{
  "num_hidden_layers": 9,
  "hidden_size": 128,
  "num_attention_heads": 4,
  "num_key_value_heads": 1,
  "head_dim": 32,
  "intermediate_size": 512,
  "vocab_size": 3479,
  "hidden_act": "gelu",
  "norm": "layernorm",
  "norm_place": "pre",
  "norm_eps": 1e-05,
  "positions": "rope",
  "rope_theta": 1000000.0,
  "rope_fraction": 1.0,
  "qk_norm": false,
  "attn_scale": 0.177,
  "bias": "none",
  "tie_word_embeddings": true,
  "parallel_block": false,
  "extras": ["capped logits"],
  "init": "uniform",
  "init_std_qkv": 0.0466,
  "init_std_o": 0.0,
  "init_std_up": 0.0466,
  "init_std_down": 0.0,
  "optimizer": "soap_variant",
  "learning_rate": 0.00483,
  "beta1": 0.95,
  "beta2": 0.98,
  "weight_decay": 0.049,
  "lr_head": 0.0134,
  "warmup_steps": 200,
  "schedule": "wsd",
  "decay_fraction": 0.738,
  "decay_shape": "linear",
  "final_lr_fraction": 0.0,
  "batch_tokens": 32768,
  "max_seq_len": 256,
  "doc_mask": false,
  "train_tokens": 101100000,
  "max_steps": 3086,
  "dataset": "wikipedia_en"
}
Each number is 128 + 24 x the weight over its row's rms, rounded and kept within 0 to 255. Layers, rows and columns count from 0. Numbers have three digits each. The size before them is the row's rms in percent of the matrix's.

# layer 2 MLP down (transposed), 512x128, rms 0.118, rows 383-437, columns 0-127
102:112109103099136139112141125126133133103120150083094160150080082078110185146141116120124121124088121136125096104123110100136119163147125102104112173121115165121114131110103141127107103125142097126091130106077122113155147130116135152152139134127093131115109105183134121101127100155070112140138190124140154141120121133122142123099095078103149123134141109150150065107114137133143131163169
095:133114143126106121155052182154118125149129168099089110123099152118137138155083138146150147093143115111110126139112175134067136154152122138128152118157123098153121095155118104119143096133119127118139151110127113129155148104126121141154155132120161185147136122133122115124142140132101197167108125105125060106127148104132124136118097106110161127134148114129177139139075116126132123144095
095:106141126138121075159134125142120132135147125123120139145122112146120158123094107132069123139119100117135131147129109135119092108147135162126144197167165132108084164109181150142159148128143131149129096083128118155117113128121097126120121121141104167178150144125105125168079137172103075075112112102133102129105127167131166132170142078109150119106125108128134161134133112139112121095144
096:129143101136109124158132106102125108133133196141145172135169106171119123125129161102063120095118143097127135148087115139121131129116111120106131135136108155137131123162100126160157093148096126149143092181127177154141140170128104108141122129109174106143123092111117114093143129104083160060106114143147109128122106164091130137121140114100144143167156110120141144153128167145138143109128
093:116161111110140124148197077123159129153144095132140146127111172150098103105145152100102064122111173108120133093130156120125114116118152172137134129115130110101140112129129107106124105094165116092113112134087149100092135124109154144179089141146161127172157160136110114128127152098143109130104086138101100129138139121143126168125124142141110161099147106098164136162127149112129112082120
104:100119129164136153081085131149118122142127142137174142151142106151137146177075109105131170166104150119106133129148170119090137129192123136109162116132155097137116098161168162119102113155127137133151157135139143116155111103112159091172158108111141137140150126090143114085071131158133120125117137124103115151142161127114111099107160111107152127130130130123116174139170098100149135142117
095:082114110115090138126099084068120143128116143123141117163116130109148119150120143132118109097122156181145165122092120126148132148135112127130158145126147122138138112180108163141101090139088132099113154127118137103102165097136114075114134189113113131148107173085126120132121143165119135124127107152159153139126127114149140113133168091079154089095149145137153091104132156113165132145091
092:158127109113121133132103142168124130226124120130099132127117149135149135149125147127135115128122149108096120121144115114120123126139076131155169104119074118136116131152114083168090151132154145128092118128123128100160162129137137128115130158099145145161077153149159146089147142090094112126077163143146124115146097154089154107124157106104140115111140095099120187132118126164107133106136
099:120112180090130132134094141144113153161103142127122151128116129148153122158122150127140135109176122151113120135120065188136111136125138132124151132150076163137156105115158104088129144155091124123113094174123135155115145128098101123132143149123156116166124128134152078106155152100109170124123091127186154113142113170134125111163124171111126119144118116151146140119165089167134136076116
091:087150084190142110057108159153089163113102103137104094149118098151133124156109078116128105130141122094118109131155142105148156126152149085126114127153151137155121127134167138103099117150114123124089080119114162138097127091140113085151140112152113131150114098121086077101132139110153111119151102127137132165122111143168150157114128107137098114107108156136094128129107148138145149124128
094:144115162121133115156127094141112113124133113110089084056123117094099154165126115118138129150147123157108117134160104109154128147132111161105158159118092072095134170101132125129121176145103127111116105133159129120137114153171120163095104155145126136128132071137138134132129119129123162100121079174086159164124127149118126131111123093152119161107145128062113146100142126119157144118115
095:152141099150137124115109156164117118141130156108085142148125142120122089111127088127121128171113107125103133135114105118149121146133123084144145127146137132123075140114094149079152137138138093131148167127147195118123151156122110114091139163129096137127141079153140126100121159142078107177111126110147116148142104124126116088184156124136173169108146092097151120086148118141171131161134
093:160166132094114142126107145126123116094125063095128113112113145155113107149109123112125123080150143156147160101136114119116092120106115083130117123147156096126122131103087144080128122128110124171177077162145150172148128103111122168116168119134114152075129123151116194128118163097091135103155114143129113136145130132105105128131095136136152177112102152103109145112155109104134129150121
096:103159126122156131152139117128097161101154106113127143118137135162122188136126124107081127094161153130128119122125145119136178083175097125126095114112121105091094114156090162161128151142127105135144105155139138159123154086090132106120166151138108113114134109118135087140179126143148108148098144115143146102133099103166098101141097160114132117114083133169088147086123126095146121125165
094:172137131144172154122136114091126126117114108067134122102116164120149126124102079105108116149109114136165141108123114110113123161118167110139115088107157139126139108142113163152104102119148166115170104154125107140123133169159161132174103129134084088108098096134140135094143152094141132120158173121084127141143146174093137120145137093157119151096121097119138172087142119134118114096154
095:086181127102145142120135128152173143150152154133138153151138125110073129102152109129139169111143111118149146116115102132105082121123169082154155139161083133121117154168146109137132123093100115129123116152139130127145145166091149121143110110111161117117166117122132093149152154128132094108174111106159089095134179169118091158150135142124183145142141111105126148108098147159104115148147
097:105113140094150130135111127143118131192069162146120116092157109143124139121126131152164125131119135147090158107107114166149133090092128087110154127097124121130130107147155138134116151102149081138090125111107157139111083185137126161139131129106126165126125152152133144170103148158091108116164161145132166128169141155102139101134111126140152134110158150123135189105119145107096164137157
116:091138117112130129109135143105163116136116142093091102116173165088139141142101122153106131130087157114089138130166093122124150099119130134133096169064150103102113139075140123121126088139138105131173157132135135122127122149098125088069093088141103146145120146097146138144110144143157087144119141118149132142139103151168137132121109138145128148109183160191151117128117128149125144161134
110:139111159098145113105144180107134104137160123151134159148149138176081091129166141136124155122133110089127125119158127127148095188123119080121139128130107136131107135141114121126119118129143141091095175138112149148145094153110151148149156108154136095126094115101158111104126124093176152169093194125148135116119127151135153131150136154186113086172117135151121134155110136126151099138126
106:156179166104139130148093100158134127124134135174149120107170125164111105097138087121160119133082108108092148126158132112142129094126105147148148126148128087131174114073133112111156147164129144101137103138137096131104148116150093127131133180132111117104141175132127151089131108133117137111128125103152167107122108127119172118194116110068146142112100167112124148150135112150125105121112
095:150124134109130098131149088089141136153104073129162131118121114138133101145127119060073105139136095157151146150160163117121113138183132120119103151151135144140183134093085168109155129170152134112127144168163151165149120137117150138130129151135165124089119147157122072120151092174096152118138129145146125156139142129138105109111126141106150141103108152149120137102122121129110128118178
096:075121139156156157124110157075170162144154142131112078134073139112097122169125130143129139145133137127134096126110147066097160138141116107142180157132114089108133126144110095131127137131078111167105070100075135126106112134121105133114100123115152128108125135141115120092154172138135118100155105155146131107086141138144119125162113120145114102128119105110115142154154111085109119114101
103:150136126138084100139156136118107151152098155138142118128111141133083130116147141126179089103173143154159120124155132099069177137146117123082131113093118121110118185163109113121102129114114118081144130114109111133184097137111149141134140094107151127150146123142153149130081138145119162163113138122152106055116141109121133138149153154112128167093112137090150147143099126149158124111128
098:125089145115129132059136096095109122133138137109100161138134127128131120159174091171126137165120148133078133089132141112133166107097122130144114063107095129119091140100119167131102086114095086151100150115134128136096121106119159159105143091114115129114115085137120086143102106119157141136145086138116114102145089130138154154164125136112125108103136111135160110183105113131131098133126
098:131138098139111097118132159122130117174148162143101164123140123142156099141091167105128153131145141138118108148155100099170123148093134158076137147127144089147160154125118097169125094094144095158183120126130078154126153117101141111144135147067116123150136092158102111126106118122107131141107136109141146113099147148127165108161122108118126136155163110135138107133187099158163122095102
088:111109127108140164092138134143116143115080111136091096163118090125131115137110159103153100097128111129121069133132091111145130118100093157090137205152124126145129143092168140143096106134086105155130145130158159116121081117147145161108099097105127139126155140132084132103139148101145143115135078100144125095140134123119139115130099133150173121094116104122116123135136091136114129192143
095:167136112090093127147113072146157186149099156149131157115165118116175144134114121063097140090155135116122158143157114098122149139171139148147140139129135107132119142160126117131113132127133125124088147153151116102131109147144086138150167110096140142144109154143140163157098081119139140108132112199107137155177144127123148138171139164144133134095129129110125168117136155112154139121123
096:094133139085142100116137153196138106117151181126082100191118116127086102133117126143140116148153169128179154110153143104142151143142118110123085184107106136137124146089172134118145101125104158127123112125147170143122147127153157142130086091142152109119130112151180122153133144106148149151180141122116128138124136150151143081127130124131135109098144118146121145133139145153131119166163
100:120171174127118134166114119110124146160148136126099185096132120115117136121073113114087079133143100138126121134111111108127132091130093169146168170169103114120117126115112125128123145144097096131133122145154143114157106126088140095143147102162114120132112151119117169120138168161167080089112115158145113150151158154132137075155158128138145141102141124142141150119095092102136108151084
087:128086171153168148133123130183148147151080103120135153134124129142175134164145154110142147117096126128080147133123104141151153140140136100158141121146131165105109107160153129118142112144122103135120158111151140142094158135087126141101145177146126170133110112172159103114150130157121176168143171136124132123124109127123160163130143152121121133095165114162162138174096160147123099163154
096:156159129110132134102106081151126130162143157121147083128152096101136123120131103120106129094143144111155109106116110093106076141084124112107108170125123168125084127109116144097114102106145110126090102132152060116103153144111128137094128153114169117087119111152137120100120131131115136111108132137152130144098133091095112126142115083168138141152151118070118083106125080148125132133177
097:116145122130141098122132152124142142055111130112104142137104097117089115116114123098122099124124115120110137122117080130174153133123132118150159110147144118100151113141067138157166103130124090104134126163138096135119133130093177121170082075113140183111122100138092129111134111135127158151130135119132075122107129090106152178172159175126160131096139109102156124143133116120143101140131
097:178160137166076139108138134134113116164100108116145114121103186114115134101147127110101141113119154121134091139130139120109136107108115114124184141077155143129091128081143156136144120148132093129112141131104140104114130164119104134115154136119142129124150115125136167096177113099069134139114089144103129109119160150163127100125110169180161168085154139097127117124107150111080126141108
098:155137175112130108102117156160114140128103079109123132111133119106101113136125100144128114094129102096088124068137111132129113151089086121090136152108141113150185066126133139117134157117124070140140144132130124126139161123090130121137144126138153130046142138131161146133120120138136140082115103147166151173130058103124131112149117169133139131153123145117134079130118124130127113119136
108:180144078142121116174155112129138140133120128123135133124098127134111142081135127125183127144141124134141135101135113156139133128127123134114169152078124150137110121118090126092140152113142152123104126125110118114116112155132142132116065089101125170102122113086186151157161106175127083145093079155138126109119123164118090137121105109149125137145150142114101089142129154159122080070136
099:137099094160087124130124122153064170119131104132104132086146112136130091134089123124092124104095096121093144124122127149121106132132133134109122098121115111137160096124141104121153171096113113109162107133151099155113132123118170098100158163137132066089154122166171142131117087132147138112137129108126116169138130133103133106082153156109072103108149117092142094117171131127143126138158
090:147130158097120155118101121117111172140119149130141091163110073136126103168148136147165101066137122090119111071137133142089150122138120151155106143150108171132117092130140111151116128128096086076138149135095102112109156102079109136149125149145124098106117140137147116110101093139132127110124122101093140157073144127104124119068120117095151094116124114132155150122102149131135172117136
104:097128115091157144160116090097104174114143092108126093113104132149108126143131146147127125099130125132112112106066084114143132121136136100140099106109135118102110118108162120104082076133144144102098118115151107126125143149128119133164167101139089166149163111101169142139091106128100129130141140129086145117134115142167156105167159063137141140141103126112122093115094122113156096150167
115:124117130104133151175127152097158071124158161156139126140143108191139115142107095117187138148119122099138126126096117105138161142104141118131124119109102138131111131121111121094084136159170101133138120165094102139137104151129108140165119099157118149162112110137165158147113137097133110077130090161139110160174121095140134119175162139103117131123153087086150135094131138090127145113120
094:112184146107141149119169106141153111113158156132141109130149148164069116122148130117163125109111147140129119138103127120112161079131147146135112124158115101111102136082124098069165121149130144100128138149138072112110139185141154142121152137096106128115107104109134119145094120079159125094138118152151117175113102124141139177106092147123144181097145142122136145163121136102102147141109
104:126103121130077135112094147121132164150130089117126149112116130120141128175121135108118129151100117113156128140115094162159114110119125161165151172104085156129143133151086099093130136134115139137121105140135108109106153149194166162123143123143080095166120122108164111087150158131115107128119145114178103079140135118164142142156090145103117153160176118104129143130154135140133147148078
094:146095146103127125132086108166152141123105117146107123087158107117125159151124168120165143153151127115128142145113139139143144127100050136132107150168116141150133105117132145133150164129097096164112103167140104151131123113084113125125135088131118135109143154126162087114182125171152119144105121159094142141124140133129157130141059098150075130151129126152158151151087115140124127167150
096:098130124128142125129138116143100131135155164167084173135149110144118104140150137123127141141104162104135096147127073099158148153117101159123118088143119116122114155118107122137132150102137145121122130082120159131120081155105129103081114140164053122068154110139099144087124179087107110138154165150148121153147120128107139108124145148151124140119148169123144130110133128163132115172084
108:099145152147101124152090124170122164097123185152156151132125113096092117119128118106085145103139122143118133132123126137107122153160170142135149145112145134111116124076081124123102154159109175136114131099113107139114104114189136105152126154139102135099133101133118128094148108133119148134138090117145143093083085152164136119161162169116127115143111129098141132159087076156131146084121
099:074141122120144103111112112104126132126172154138151153141126110095102104087134175113133149115133116103118107127070126141142150134150109105130155122119120145103149148105113119120120141128128085144128075157121072153132146128114117114152145154139129131150140123152178131131115113102157146182089112099145101105154121157143144134101128124136143163178144170154100147140117121067154092145189
112:119141107081090148175134143156099124170170093145130128138120119121112112161170151141146094122111142130158071107152150143117118109180134124120169145133112106113125099107156108169132093174091130098093125150080131160138140114143123134120116155109157168109093117135110142138131118160118097120182112151105167100110096116148161153122155118115125134165168135119123132134106131153134141087129
092:136152129121129178117141158184113135165117100121138143134106084136113114152143091122112099140077141123134152131097103117102106151150082133140149114095124134172098112166142113165115099126109137120124130091158072118144168166127123113150116088133118099119097143138144135119127144107151197070108097124139138081134133111105145123129117106086101141101117134108151138129157122126102135167162
101:111128102107125153138148165126134185147157116119151108102179099093154108108137145146125126145133140144117128148082117110166128166107167135126121130079141118127109137108111083108102148101136115155130135107128136097090097149098120130146083134140127133133130142141123117138119168102124163090096107149142117110075089130119097141115143095107170113162125058127119142107164120163166129076124
096:125195084082114132138143122072119098142118151100144115129104091162137092114140126143097127115127093122092108161165122127133121148150153130126201093111116115125132157101112146071116153082146135181120107131158125109154127147157104130139133137120099129077117153105137107113113114149134155133122151102112094126110106182149118106119113182133105151148143138107120155127141147146116142136127
108:157109136149125112141177086151078155151154097175156107139137111156115151114150154131111142134169182134137121113109155158153115111142122161171106121090085114087143108130129124123130153176113115117127136124132094135136133093149120186139112088139100132115108138151130142100078095111145152134129116146157151138124126109135126158127145121171183117097109108124166116104111097130094153137160
085:076160134138175130138151103112158128136116124146122131103124176120164065132087143121112093180123157134098094098129103098146150144144091122115111086154117106115130133139110163117118123137138135106064126135156112107141145161159134116153123103143125127145110119138155120110157136157139161152065097134119124138109118179133151148108117129113136122110051140122143139126133117168141160129102
107:142147144105109135123133136110162123080112143126120174101125110106141111122135135087144123115156141135162110106161060125174144164087082096119146117132129108131151131137127118154151163120108137092111071121155147119105103080151104117168102135130094105124162136135124128072120104116139097111119132099120109133120117112119135102186106131131160106092128143107161109159146117120066143131104
094:127093130139111116144084127135135112157106132148037132144172104126133100126103104105147148139110151156158145170156123114130129105122108117121116139119154098132110112097118157094150130176144132138135146094134073102129119168136140095139134134150105177123149103142109174143114112103121115134125133121114149141100095156119072150114104159157179143140152163100149146129102165124126161109155
082:112109123144137063148128121141112131171117136141126159145154096115062097138124135104179118098111119167118115133125143106144126097094111144225106123136129139126118090125103127102102127124126153117158124131106117105153159128161115142116158123080125171158133137141100107093124107107098160127145138115153129131109115121131160160127113125152153154112151172162116133134107101113147174094151
110:084130128135163118078100100055103155134112129123116107151143142120122144163095122135161136164168132151115126164120138120132117103159113126138126125138140142119126130136121144154138128081149097112135150071146145138122122165137128109165147113146116132098117185120124101093113163148171075172144124164089143144123137127075106147168119147171112137120138133115149115151108096079117117145151
# layer 2 MLP up, 512x128, rms 0.133, rows 384-437, columns 0-127
096:136124154171139124105146165117130114134096139126135154167127126098113113116142119080113134147108134074183129124125081150181105142133127130114118123134143144104160106119139155162132163137128135122156162157120120114077089154101126108123084140135095092128115117130093141156116112108178132094154117136117152144094137176093149110137175152123085157137080110121117138157179141149134113119153
094:121118133125135131140106107145072131108158203139094131133140152101147112107120120091100178130107115117163125114115110157155149141151146136150138104127093133113136130095097114116158100111136128141143095149147150091118124162142090107138102076170136102098112132164142181162086113165117131146136093101074106176114140110124123094112138123131122138148121169116126156119110102144129148155158
101:144136147153107143111104145126124140095142142108148145122108138124124062093133089145126116155121123167103174153120088098097140115094126104153122083131115151175142124153078135135102163114108138148120172164110140109095136092128123175108159115153105131135086152110140130133103070122165126162145110157125118132152112146179132144140110155134092101129132158097105100148150152143143094106124
093:153119101141113137108097120117068115105148139121137087151126105139149146182139169143139152131135118157137113095101106112149138123093132120156151159111119113127136125139131119151122146140154125119135128135132154102179058122108087156104134085143112121137097139125129122153152101152065154135121147085159132143075125150146088095153113103121148113113138141129089097121119077192140140143123
112:098129140089133110142135130120168116115184108169112171141096139132142131118169120143141111115134120113129101147094103133133099139071124128159126131155079185114111146133095074111151107136107097106083102152119142104136147142143160105125112138143152093117137141176131145173170129157117225124106115107128154144121106137112113120123111134134153095109129109125139118135116096138127144119140
085:175127094145133134164144093171130067103107095125157137145131137173127120118149129094104154130116113118130120119135156097118090088170137131159105109113085128196110123127157111116157123147165106126148101124132132135106127176128124157128162130114137117140063176124147142101134100101157125113119090132112116099141133114081143140114123136157137114138111083137074156137113115137129158104119
093:111108100115149118120151113102124116093160168188125134111135147149114150156115111144152102115156120145123143122113105141135123133141136116163134109141176114156074097135135139127112143084121090089175111138103117127159083151113140120146134094139111108115115125096102123170125112182142150144102089163146142136147189078142131138124106147127100124107136157121106065121146141100106098156102
109:110188117139110091095129163147124123124124128103099115101103124087115090078094132111141103100128118106150134107090114134138082142099128181145131141157132128105193083106138093130122106077120140200125116156145115145149165134097155171131141190120153114153127155104154119119136125121107136133134129138137130111114104101122145130140147107073117120139095117131126114124111153127146101133138
106:119132134135125129107106138137193120139160150147088143104128126121163148104202150094155132156150135135123144145098140137098133148100163153157119121111124091111148093099116140124125181103117162125092166144086110139133115120131157123087152105140144082102137113159111102149111162181115121107140135091112141103092094171094133156152128106129140146121132135154115127112165117132101151123172
104:126134180138157173112121111122141106114068126158154154190120125143164123128135115127144111144114118159124125103089117161119046110136131139155098129152091113160117062152123123129106142069127130137112126129133148121097136095131126133131127141124154169127108167122109135116110110153143108118143127097105119074134166087103147170130149133150116116104135112136103146134146157140103127122079
094:148130160089155158144160109133108129079121100140145145157146121122124117178141140095118137084077162109130112171129140158110130112190093133143192113156141155123171134142191132130115131122133138146132117149119145098130123128110145118147155076118138133134131164117106138146159073145136135110131101118143116108138155166105122135100092120105093111167091110142142122147085122135148145141112
096:106073135173129097089106137113107095143150134132084130144093136124118160112093136152139137192121123135190111113115140122143128164149098152106177161129124119172124160144144130162137115092134087106128149102143146130107087118124112149102130160129106128165106133147142105150123096114139097098096110090112111151145129158189128115148132112116128074112119087140146129129099130143102137116145
095:108126133132092144125140119093152093153114137136120148071132104127124094142107080131157168133133163124160118143129164124144105167098130130166077111092143117132181104132155147111129097144138132132120172090156115111090165115148099131096086144140137131120135138097121167134142110126116125079124117120109145148128130158097165167136134104102164164134181107172127095118148110150118127166146
100:122118108092094103140109144148157152112166108176099164139116155129158141109146136159130165137153129112096085109125158124134147124117120147087146150145119120142135109124120126117141138198112107119115118127161099100117107098110140149105122125129152108166133136126113144157153144119125105156122057136176146144106116095133115108113110114106125120117116171179100147179099113182185155132126
104:145169162136172149132135108124147149126123096087143139107107098146101120135102125134158124128137113113121134147082132173144114156170132110110155105113137131127140069098121108114063104115188124199135141145130136141132158131148168127152126119110097140142158174164093163112109135125105087163114135125125112132120100112111115111114116147139073163134126132090100121144149149088129140139108
099:151165109168050111134106136100159135149117130130143142110120131101135155125155155147112118091125100143164084147110152113120147144076135105146155115149118113153153124097106101145120133102114099108122122151178110124089136074097108087080123166126150129135148109133128164130144180101112127188104123117126134116100131118156101117126156092123122132153128126150142147130157117141167146088107
108:115103141142166118166144121159122147100154137102139118073129128138138131129148133117148157137104169136122111137122144130077139074144131161125137140165132093133130119117146123129074115095081096141080126141083112132158109132121131136137124185115128121087183136108143155110156145122071117182150143167115112136133101114136139165126146184130139138140159108120155144134137070125109118114128
102:180133187128129119120117110160136128104150139123144117103158122163138094114142123171153144161098112151151151146102166110144119120169141114112126162079152160145085137100159100129109139148087132098109163080114092129154102146113110116123134093117087109161165124111160121116103180127127086109113078089117141137138160139109142115157106129134119132144166131120134150101140155137103120105109
113:126175112153139159083097113136139130107130091102135160093123149128154099115095140114179094106124155127133158091135126157110102115072164158116115092145146120117117140124141173171159141097149104152156132132157161143123114102107135158141125151119151145143119087085115136138103155172137068097127118138103139096110166108145105115127107090125133126174099122139136130091127149128107101148136
101:105110107075134193140146125113150107138149138134103103141114166165114104146145147131102146100114102144113119120091073135089117107098162129124109162140130123132111103106165122126166128146137097113149146099139105096138125149102130162105135121079119135123102133125178101179080128144139134127149120139118148150119131147128143182156067138093129157156143139123174152111122128118147152132079
102:133111136119154131092152118132130111112107078120125145142162080146121146084129184116116112158138116112142129113151161136158103137101120128145081146153155157135142133155163134133123143123161126121098187136115152145114162066142103116125145118129095132143089151126146135122093129123149130138086120117118102110204113127117106141136104063119095150158140136141121080117146120114096079112147
112:140118150144108165135105134142096128132186132099124155110098166124124134115118097156135110111150168154128134076181117134139141144093141124106099138104141141114141112120081145054132115113113112088126140113118134142117138132124125135107124111129132072173114123109140119160140160095140140108150137114098107087178157137083126085102122104102105161135136135136171121132134113174184110117146
100:127153104150152118142136150114126148124105099130113128116128147182115153124122104138160086126149113089107115160173117122145101164122133150127166082126127140092170133115105109116127094111101103168126154149149161115138162126132117121130111134134169138099142117126153136148133084135185145115141137140130153102131143096161167110061132128127131116131100099132151064162068106092120161144141
093:136105110116157085081146114136145132138130119094154114148067153083123136107131088158116152167134084116138142105096113155140135132129145131162142139149069112138150145114106141138151119132107162103099153157145132103183143132123085133093160148130123135157122129095147143120199139152106085130133114150128084155155153144109124150101127121113085141102090122113126144135140145166091113124137
090:148132110142139161183117124081079131132135131089127120112128103145106144139123110137116142124125152164127148102085150110132104177115163095118094043106132128131104124155127098135129134146112102148165191104122138134113119128126061085122125114094099113137134116118164093133117157134100128109102112170120144134118087094145123160162163151160128150136141120113131153129160124141128137127163
100:096129161156123147130105153154096100138120079127107133126111135143110139112122152129176123158090124122147111120116118131091096146082186162147084132133123145128104111182117176141135142116161165101136143104109137127126099088133107153116138099160132106109139121124110090105166144152094148181146125114105151120119090120138100086139094111130136125119170169133133108125124082169106148097125
105:165137120126146131159140135111113185116138131091140139088173148161147138088150132129118118091120125127094097108150127146112103122102156119163102096156088139090089110133110126140131185091139119170177107143113095150087133143151131110122108138118116149130165172150085088127107133156111114114119138103112116126110110157084128130150136141147098145108133109108086103125127153087148159096099
097:142129055120153109110126085113152108129133119157123104123114117092144190123161187103130169140100110107139139131108163082114100159111172131114143171151161135141130111132105110155124144136128144091107157100123148158133135129142110093135162146097145121138127147140150086158153105132108131105134109146099172109136119109172134130093113123136146147157125115112142065165135113120138160148142
093:124123102153110158152155082078120105128134157096140114135163160140137134103175134120160137104089102107111109124130170119159149120153156166102143179125119126146115135083149145103094128131104111140140104184105134083144131139123107118108117062158134082135118150115070101137122100116108121142140106118154133141131105088104111123155144111151140095172104155140101118098134124116152128154122
108:090110115195078158116150126082133094102067106170138150137100104153112150108150174117096113112088095104147095145138158121139136156128139174149118113122154144142108132118117138163119135132123125137131160145090134066113121105133132130152073140150133129119128141126147147107124149125165142132151112123147107129164122141128157161163147122135130150115116154142077142123095164098086129144122
099:137124130119127152131156132116152130134173089115116085102161100161117165089122140084143109171133109123088163107145101119095137088143123148106093126164119171146147089138158146119108102134135144126163099098123142116131122110167064076104115163163121108106104090110130122160150097133156101123158126125148113140109129139167099087138113133123121122138105161133129131099144128137172165129156
091:136148115120178129140106090111156162113114122090099152097132149189166150097101109142141138088134090151148096100141169149131113133122145141117120142147141118132163124145171137136142105098134155135138090080137126145154121096108126124175100122113142124120133110123110134119120128130141101162120147137145086150121164077133138145130144113122135099162150137114166091125098132162095046094130
099:130110092121099126114129146125116128129093138125104124121127148158136170086131156132096140193101114117146119142142138149109131116114182145114127159165086124098077101104151138107136146164087176121169108134099143120123126151111127121120105161117113134176113103131135074167143166099151125137156145139144132125166171141138123127169142086129132124118105078151084132092131132149165133100120
097:128144105144109098141108153071147145119116108150170102119150080126088159136133149142158143088162141119157108142115136147158129133158100109107151119090139121089120126111129147150105120154159134104132135134134055109093116154100131137098109126103181138126143154131134092075135139122143156141113120106109141116115121104125104129090154139127134151093112084077154121158140101168147147124076
089:166062161124125143113142094130135127088154096076126059116114122177099134126145143100097126130124140122152094102104128135175141145112160135117104156143114148104105113135127131124156161120123112154106135131102142127148155151114119097134137134100146109144172158148097143150126157133085138144115142116151132114094102130118104113093137150120126096151146105113081111166094096162152078091128
097:124069157111117145121145114067170153123111120085162140122111184163137102119154124133135179100146124133116125164166147146110142143122131084103108103131154114127147130145120122115117139115132106147142112134113165090161101091138137088147085145121168119118159136084123120104148132140067111115135102133126141125108141146133159123166148099139160099119171109116108102127080144091138109137154
101:129135142111145172105128140139129122086121074144122097155129097142152116100118146142146155127125119088128105140153118082119141097131132138142146132127120137111131123178136080178119134116086096092150136150143130123120156103096137130133150132185162181133155144137117085111202118141148121144118122139148096136173113113145106122100149165066154129147134161140128106091134140136116112120082
103:157143099161117097098130099134128152125132118113107157149120135131136118083127146140116104131146124141152136159127110157127132089095074159137181168137126133108144155116155075144116189119135149128132110152168127071110160135144141150072124146127159102165125138176120139126127054126154141126144119132118139110141108138148137177149098136116117121100119098134100096130104121128105181115148
099:131099140127123122099126147110112098144087130119110166126126112146197114138119150155108124122112125102112116142161126109170141145138128089125106173119152112171172126129144144115093115128081142168087142123120156129137112098154107120175113122116166055150149123156115156135157117162088129135140109087118136082147150130156145109165139133123081088141127106137113115141110127155175125128095
099:107146118076159132093107166148147104119116127120143113080131099127122124117102157155149134119148124172129121103065105095146101142082142154134156142109154089124127130133097112116107117152167138144164102175153122162202105127125143127085125120116170142150180129113148101138150099129140126118110161157148139100126075127176121139160148111132119109108132123125118118128115142113110154162125
103:099118106109154155183166109095095108108106143082122111090135102094130163182136092108147124141124122147118114139167132127139125142130175160098132130155117143129129118146120091174127129145113148095124144163129157088124094122164132119135147134158151133132120112139183142144109136062114126104184074115160111116170107112159122137146145131170126121120114140117135097146137106121153100140117
106:122109143143147126100112137127156106096108115091133104145131158146145126121083162132169164131153105152119082088112179113103184089172168130141113146114114146112175149113159119139114149084112143138126159168160107153136151116126102117159099075098133104156137143146130142150129104122140094086094136098102139129146108122157146139121089135106117133132146114098126146145136169104112112104090
105:142109073127132129120096154092120157101121112111131128156132137140129111078107137160095129152152135114078060094132109111113138128112148122184141119128125158149096155104121114142136128144115157145160088164143134129177093148124108173126107094182133117120141168116157141107159141141117140127154097124135122102131182161155152120119112156113154091113095117130146150105115102144128091103150
092:170163133124177171136129148109149123113102128108126140121161133131125155106098134093121111133090112156098095107122139136117133154133149131093158126131113140130145069126085137168125146132107122139107165117162133124118148132085129115129151156171130166133160125159108121138120117118111070146108148099122112048104138116093152135087115146154165168183154119154130130123100120115099154142106
101:159114098128176146111175137116107103110130114131108158124113089112161130135133103129095156112097128186124120107108133125150168168142183096108115114095114141150117176151137149128129139105123166168133139099054136128143146128108130169126120153132181152121164125146135163140158124138136147086105128123084105150131096118130115118166176122110140164143123146121078130134117147129126111126117
090:150184068141159172097129141129118124142147110160098139147103129161112113134156139181103156182153123166108136122148143134118112160148118124118127119133130131131087135098122124131149136167146134125127149187153107106112168142068140087071108099097135121132129129121113123127160124132090121145088160127101114145129138120099132177135172120108092134147153115118155102139102162112137120131108
107:108166142173143153126098075172147077055135140100126113080110096146126054125159105141131129140116129147152118121127155115152133153135106131112153127151114113138108148143116139122126145119114133162091135115133132136130133121123109115095119084141133148141146112129131143133127118097138126157139059101119119129135159105107131117116064151131107136135110153133163164148088124062158135142111
098:085111133176125129116114096159151117076140120104125129108119119110147124096127097093151123153111109130149117142135143124116106136162121105091150139161100133146135117142160057193100130081162128114103151163174173115108124136111185168108120123106108167138132117113107118139135125127149106096151145129108094102154149106105089137131152116146180124133129122131115138143096144114135157170144
104:135138081117122098105109092136170146105142117138155110116121091181131159129143086178113118144110154132150123089144108115164116113155151135120122118147177120133162138155165111111125117120123113131150157115133136192152099162135091140087120171112152077139127119142118129145114117140098136119119113152149100141078093103097158122110134105145152118122159171133126115088087158119091101141113
095:130099119178091124127144132119137110145119128141065128130149111104121145106137107126125128105107063120167130134145151140149099116127154120138095105124166126131142168191136092106122167117113147125150142093124112100137138099116159100105100092106128137148141120098127099132097088136098160164120133149150163148127114072143134120131091157152142137142164150127107118072172144110101107099097
096:129154140112132103151123108110138055134103134109128093131162101148140162147111159125092129126127184137163078136160135174093125161124104132142135136076156126137103098114118106117156118127167107130126114105136127104131144178173107095132128155105165103112128144188102141139095162120130136108114128133108140112138094172127108123152136149117108135173141090170114112085150117116121112122111
098:096146104143169124119160158139122158106121125166104121154117155177146165094117162190127132123140148142104096154121140110134121111159148166179132094114148100140121107145143157182127143137121106134140114110088157134137157188085128115124138142135086117152122131123157132127113106102129119137144093118124120115135169079140121052173142141114100127117119114104117115104137157100133151137140
099:140149158171097131086148139108137126104132126123141125092098104094172136153141137125076165121119145143100137148153121171105135132140181143186077126134125117152121095112159156162138133106150154107123145121090115140148095155112143117123159112113114118129115135108091124135125133101083136169139123112117138121147129140184116089163101125119111134120122107124111139153122203129175091162140
112:081097100137149120122097143157127108160139153143112074161123118152142087090145116153159122107165137116114099143132115096100124118125153110139134174112102119144158125147142127141122137121092170166129130118135141149077141158103128159154141157133136131141115114146143101134121126175113094154182137112144121155132139147141097108140131160137055143162084097145146121102088116109071126112136